Part of a small language model's weights: learned positions.
Each number is 128 + 32 x the weight over its row's rms, rounded and kept within 0 to 255. Layers, rows and columns count from 0. Numbers have three digits each. The size before them is the row's rms in percent of the matrix's.

# up: layer 9 MLP up, 1024x256, rms 0.0527, rows 208-232, columns 0-127
# down: layer 9 MLP down (transposed), 1024x256, rms 0.0526, rows 208-231, columns 0-127
up208 095:115051158045175100126182146105073102176080161121091111120129145150161116115130122170104138148099160127120097124111105165139120133139152155161155173126148136197119102132113090087166123099157127157078177182148088144147194152029143075077097121104100105092201133199132166116106121145144092091198110151128102135204107175118155135031153139079090105094111126136131149064102163152144146084094
down208 092:156131140140128127156180100074140089103098104116129131046174141156140121113192154157116147111115099111162141128147113128107190123157161155097083165102153169156136119080085096100149106199157079120165123108152139143123151135109149143110156131107166144077113128111105137159129190147095114124126096083112191070208172152085114108111169155127075104163107096128111094071123086144169149067122
up209 095:179163089109082145112124057141155201137174063160121142091106124084204113094156183161119157147211188044106159162129125122107104103133098145116101121088092084131165141099152059093100109152140178123153142097173137092138104125195171171137106126101144131159133148134119154113141104046109139124127147166145125159078154130134097094151099131100143175137146080145149138117153098128126129141132
down209 097:150135145114122094109150166138133120106109119146117161205170074152159098118153129110133133079105105091166140168090127126160084182151095185066131104080136091119145148120155140165105099161104086116120186087143135102117166133174061145167132163167127176147165100158129167068160100125046147110146156127160110143013141094112150172102156126135140119145081086143071106127069141132153155165184
up210 107:155104188161096137086096138112090100178122129143081120157195113068163101184104110085073081109175155125106140135125167140096147151106151127114132126138080081122123154111158140137121137090041097135127113170141126054143052157108130147152164175100099105114115105121164138109147147078165094118148079126162152078090119179153141111121121163162141061166092134197097112126162102063138154174117
down210 108:122158059130158154196197090116124165170111112107124102150157141111128094078150175144134098175051107171098140127110119157126112108116118156074122114092091106191123143106128161085111108163158125143134082123112152164158179137164133106134126129120107117069140117159122156116146149154111152097090106108154071136141110135119070095092091099126120151195137178114148119116179146116162076126059
up211 093:094142144173128142123122108104087123047156134131156088145154140165092109150152120169136140118168184098177125061126122142107144159168125202092137118123110158133057086106172049169146092151150126103108087142125069103138201063114120104146120173088179125122123108148112132081132099148132181148117204104133110158191090149111110109116117144109148035152144143153164129157143101145158122158169
down211 093:167102192181087057126084098092134110084109141103146179142194203156151117097113084203127120126106137130119153112124129136131121102107166098112094108195107090150178130121124139130162131185104182090121121119204164103118132120095083168069129141132130104126073092158123127141152088150181129121121084148159164151149072155160105144166151157127184122123138154140126096139150125076104146058101
up212 105:127144110095091088167159150105143150115168138102108128082102108167093079113149065117110110123109105121134139187114154050133131152125138141130138118105111123156119105091128086183100121119127131141135111109139106113113131135112138132111143118079122149099187141131078097128187111120164141164150112113108111161088145162155197108094150071088062150126168137172142181140131107144148117193203
down212 105:170130115110117105130108156092152124139115071064138094175089110066124049183188098138107161180166110193153116102168163141092174136086122093085168138178171171169117108142166057146143110068121147188125096150145159159104133071075109114112135152129146114155218119117105084119052165090151171117151157114112107125089096101133166121175106111192108143088132074109111083166147087095067134099136
up213 086:123162061103099144101103199131153101165146064130086114157097151117188151135154114188111147112158160134107119100101134151156097137125143170148037084097112104097120147061107106177160133100192056189116161082106133097094134136160133096136130139119088143099124101155070176152169129142124094090160190105152058164106150124110142132136073118078130149115148134129115165106125150128083171150128
down213 097:109094130142044091081172101145083189149123105124146197117111203120151128097153116153078148141132121073169143129092040099134130142136093071144114113108077160117106084143148121120136145153120066128121091132145117066182086130142127102088178109119136146147102185140169121087095142138127113138120084119155071103152130143131085187121153092175094186119171156112125127156154139100118152120082
up214 108:136093144153154171149134151062186101109147120140148162091148109142158038101120109129116161119141093164131125085142134117125185065134109146137157172105127119101150179127156121103141073110125149085172168122150166192166158146197143092169091089134071187164147143150121146124115189124175127102112141098155102106116157107187103156113103115094085144086160083144065148122169108120146140159105
down214 106:117116148142074088157153175150187109124105141154145161130081135157133129160151152109122136150148106091109148103080168098125092119144072143149134144136100131144142150090149120107151102167115168150127140076137120137108120106129030138123133155098061098132149127109174100160136142105128094123127096110113194159180136139172117156164168119076128119145076131196126164141117152132061144081135
up215 099:161084151079130149136174117153148151142136110075130140093144203128089127124115165142170099145137167126098077149080156165145096157168063142167127184163118155138140127085161129145130116128093141150178118142157113113152123130021150126118152066126055057165154081114180151115098126097167116137167159107122178104136151151187098113177098158141130090148137149192170151130136181118109135130109
down215 099:143142137111085100169137135093180137073148151096108121113180125133103126097116107180136076120150143137125133160142180094143157181166107080093143165152056111171128133162114115084122078167074117136104132157147154105152152162129137094134055143113077138172096160140139144119089129134090169144106156081141084118148113139145201092102144106085191126130147068069140117091100146160147123157092
up216 098:094108104152120098172169169150099161136139119135136130111116175147123120178172114128129139101057119193125174118111156176096129127112092056138158167094137114114092140143058141122119084133132115061162107197166087106093109137133117144133118113121168111125126144142119084145171123170144127124171091184133137174123123159143085093151097114100176126106098073150079133133123076111070148169084
down216 093:124173122105119134150135096129118112092105079032150087160186178133106170113143120101149104200145126142097063099133096169163131119102169139118175101099111165148136107107146137100173177075149107154078121098146191144174085138146177100149116196134110072168178138123160149156140146138139095133094207123161086102116156108111110082147124074110090136190162145122124115126163122158136118131223
up217 104:126088158153113156126094154158149154074174135094044108076103153109106081163130215083148131165132150135165154131102116162075068146132159078106090073153094105120125145095112158121115145110168137190130144077171107107110165067119093179126161146105130109144168103102157166120134147162050119111165167092159068102170161118137086148117088070099169144095098166153118129123135057089185166144043
down217 098:166210125131124158052101161150133090171123160103144123127104101119081131090139066114151088106146112090106155134139100108125109117122136154151146112125068117162111172084133123106174123162125108062084121136107164103143177114139153120128124133196103112172102106185105152075093128183154122135077188107147156113147053092106138100141149146076106175170153098105112144125133113137088106071148
up218 094:161202163046115101133143105158113169112099204073168160125121135090149078156123102146136071132162094178095138109117131102095191175121081130132102109104113150135091116076022134123141145072076086092183146099078108155168112118113147094085163156123111096105139106124161160147129138196117102093137112116155106185165108090150089090152114105119155147192169165129148093175154102101116172129095
down218 092:143141099168153102123112174153112110135124025203091106113089149126085107137083193143097097138117148101136151124160104163140111163143161123161174125087127096155100118203135112084115138118102076108096136136143151138086122112122150182147123114169195148090138129087111094155137155105145107157073125168104118076170108131142147133094162168101119090078129084106150167122162141148183093141096
up219 100:135140120129103101127059098115139110118096099169139102111112129141161180120146135133157097172155116110101122110099149157062177130131153123124187136091129145181146103158077142169145138123112202133190161154141088156119091104107113156145115169127122127133083168186160121136149128159127134109108026119146148105135123134091075207107083128101149102118086163133159155143148119181133076124160
down219 101:091113202174182098164119142084138122100108108063114183115088103113157133208134147138138140164093113104178096119136103145174147154052163156133113096134146121095077150119157141087126133134183161100089120124096102146167065082167140135091157169075121117132107078110167144086163142150134132100172127130140101154124098140145159103118107129157123149162086159166100124142109107125107126162180
up220 107:155068132129178118103116095138135145134126077112101110125096121091148122135151123150141130111116121109094141134159110203138182184074085157169202136118146113157120151141101152144066139109095138101184149116087110145147115173153161152126109138131142125169085143117101188163168084063130102141105149065161147102144163126142127141110070119151105058084139139130164134134151149222137100110107
down220 096:082199160150150159129139149079150170112089119117188168112131126124080148107117062130149120097166082102124148141118128138143066098112132163111074076089045133151078152082114146131136146151149124148072138125199129132131105167123101131081132122142094132130107090142130130143136135115136143122127089152130120140093129071149094132113157083150075134044067123112095187144107150117070135090106
up221 100:044104126129154141135125153098129092112168113117062114144215146143124147057159156139161134092183143092113117108130146098134127182088141160101133108145184156132104124093147098114172094124141143102120143135120122143117156170141115106161173160181113153165132165116191136135089112103101115116178124085138119156151088155134116194108081127067135206158139114128113089126136125096090159157094
down221 106:150114149179124140136218068152113142143140103101102138126167095165101076104128141149165161149142097120143116143127117101129143140161137117211138115152142110104146109122096156151120189155147156158113123099170175152133091050132118143151095114135173169127090130132120148052129156131144102138164137101195145131134080160137102110162152121102104027151154120114126186140120140147143121087121
up222 090:142142139083158095108083088129080103103096100160159139121128102133166134173110102142150154170134114129098122106145097060179137113207099160103105112144079120088181134106160111191153125114172143155143109085163123149149133109165121109120079077115107158166087118116099098128172099137159114128096136091126129098118102129079115113181164136080204149135165149141143065132103149105086095117131
down222 088:127092079148164115162119123176128106097182096194164071143096082102124130102140165130130120106142157105106118147126150103169124155112191163134173063129137060120110139125147105126086145171116133148092128132135156126112091124063125073136091132155161121086162097167095094140117092100154138131217102099119138174146113114152140098108073092156141251104144103167153073140113151097148117135116
up223 105:115114149205155153109127158133156075078093110115108092105178114081124149140162100128156141128073203118116109119171160145129180138108157126067093135096145073118084099104139122139099104120134203119148121189126158128095121095146110204109072091126112119150118096101142121123165136150143187088074093165117165081154150074101171128115114141190163094121202073144146160116129140076186134067139
down223 107:131121142148105164162154125121150210122171107102134159195188190127114117137089157121102145151206141111112078094097114120163086177147139165154187110131142122153131125142082159201125142116081123099048104141077081156166181156071129123120092088125157081092114150150148126177183112108092082154079149153133179123120090118131099098147122144107108120104123131136115123101151090146176129139131
up224 099:117113103117072138134121087124173079119105118097090123124146115150162125094113170160114111125117132130081075112169116174098140139119144168094187104116126146159087123130155099166127123132124124123108133130147085121077136171093083088120124125117162157138130187128103083133169114139094143125151036153175131124120118153188105155125123133123091138123154175090093114124180102125101073135152
down224 096:083136169113122157122154110100086129089086080171137107121121167113125160111089112154094169178134130132132132134135133125141159152145159139144100149110161070088213125133169175100145129136150090124150160093134086138163063097160135158140166089161106099074115103137126124111106139117076116101095151103126112142109134136162155171091095101176154027116136107078119115160138187131165110140125
up225 106:118121104067127169116109095112099147141071141107181093093127089077131058129154102045125069091110111161118140172141121081083131099102182180154114120147124110140118159159193159135170092158118112145207137138110152152125111148114170125130123163138060174145126130183120059140109133137136195135140194168148114156157087183117165090138130076133069153132063143125105089148148106114072102145085
down225 104:117141122106138136140084167116119168084141108160133130156093141114090098162097091129125145101160138110156096144064125136172130144164086098073110206092148090203153096132095143152153174138131141102129127106108150205168082091096107085125087108137105089176150133149144177146130137054187170127149139184192169103150136100103159157134126111142131161199076091104164050171129124156135156188126
up226 100:145136094134107180086145103125110120166120153118129136158152124140106129102120143163124122137087168116138140074138194150110224155180112153114125084129099138093116149104135151122111131162151098123120105152119104123138105106104141138047126143123098060148127112177116161152136059143123116112227137117133089102141072149137145123087113144092152131165193086195175106120150127149154141062062
down226 097:152196094104156120164115112105117106029134141141160129122104141099108148109111059121121158109133088135137183105093038108153088091099080124157101209137151104126144156091152115091088154172093163070167112138102127159157051180097155134144138089149121155129075120103164097164146244109159108111109088116129130099142151115100187137125128128095193084112115136125118182181144114120147105123120
up227 097:154109157103124119128089111106133155141121128109104090144152156143167157129126180113115147107066128113132097163155168127092107130110117132121073130069135122087109145150111085106095108142149187146082115103149155121068133117122068092074145100077184141167138156119154176157067063140115117088181143095113095160162133181131130089173153108194145165133182094126142096175134093154140149120058
down227 097:165136144129123115135112073131117131141134186114136139136151111088062064138094085142151142219106091084174129137109118153098119161122139039124118105117131163179082131122121175074153168108099155034138127164099148066157126153153155109107126152102144142180067149173152157105085172164117125117156147147106112055093140124053116138096176089107178116104132145078140158162163102172156106085070
up228 099:116125086126063148058157115111083134177106121115133094159087144159098115123164200077084069151130157159071083064121117169164130130126173145121129159133082123141074146145163094148108158088147116110110143170125185119132173173108122133093103116135122091105157096163110127074055041135094160140133168178147099150155092148103152168141133185146116107126186208084120129130160116044103163060183
down228 093:118123144165083132159175168151160095164123133156160161122171155112049099142055159166157165177209160091155123131141143142065067091106087107148152153104127089148141130095087141122142169067139113138160124121059129157118159073146114112129129148124096107121097115082157139141108167148138067143152155159053108135130088084145091139139097094096101159159111093170203107135085169176131135175122
up229 095:124062195134178096105145154173137137185150121120129118127116078152155169151168105100088076171097114105155094157129201144177127125113122126168145110178084097161181126124146119100180089080115137172152110146121114171139127156140129158152168113202146085117076089123125135076126120107152074078182123177136134162177142138094125117125088122135130187162160118120098129143145126115091107111135
down229 093:117113137153157192117077114173107164074130094132110077115159114109150119140086103161102115110177111081198159139160130130153135155114082148130093108057122150162102110140133182168061112066102135143049026111098142148109114157148164163120131094159109127190123097174137165094108147170096131125145073112140085097160066156158179136079192097090097118173089124103132143098091190190128121185093
up230 092:121137156158072127150094099126156142151146117148173094091083151116088145111082124095168177188159149128069083099108125169162149087181083119162125151124129085141154164120079107139161130117063088179143104166193118142093147100113086095145120134154162090146116138125151133158119130150139159171184070159133180119219149144199047137158131166225155129099163133124151124176129150065092126100134
down230 097:078108131120153126128142133156130149158145096141073091107061123109138111130125161172063126112158121124152083160136149139137161138115194111141155072144130184152086153093118145162160125173168170185133070107149156145046144098132088147117081147113116078165147107141074143117125134104140111104038136119106110101118099089090143150105142062076117130126099164131199137132118184138140125138114
up231 101:084095157090153154101135116139054119125142121159128090226121178112181110148136132122050198080118159133119079106133123133128154145110125115129163133058112091165151094163174177120156093095132144126136182117124139178112096145146086106149122096147136150084086167154139092111111176132122181144110166105111206125105183143165129114107114063166184139108163135161149147085185130092117089102141
down231 102:148127070170144117128132082035125143180097158101128128105089121131097089131101083136162127138105138134130226102173155136172141140070128151120064170190187140180126132092111100159118155136119175151104121094147180076138104139168145149123140102154141112151136105126128098119112159120119075145123118123133157117171127188102125124092133121078118161065129120081109132118118067088063160135098
up232 104:075138121103098119133148151127122134117183089138088066193168180174115109124147080139111158092091109109174117110151164136105179114139149120177171134153133124109115150126067166136133130043159095119126106120097069101040131119152134099151192174144193152138138146149130155171093149153161132096175138131091159077127175087180159117183083086077095125140149070106131077103121098119094162107147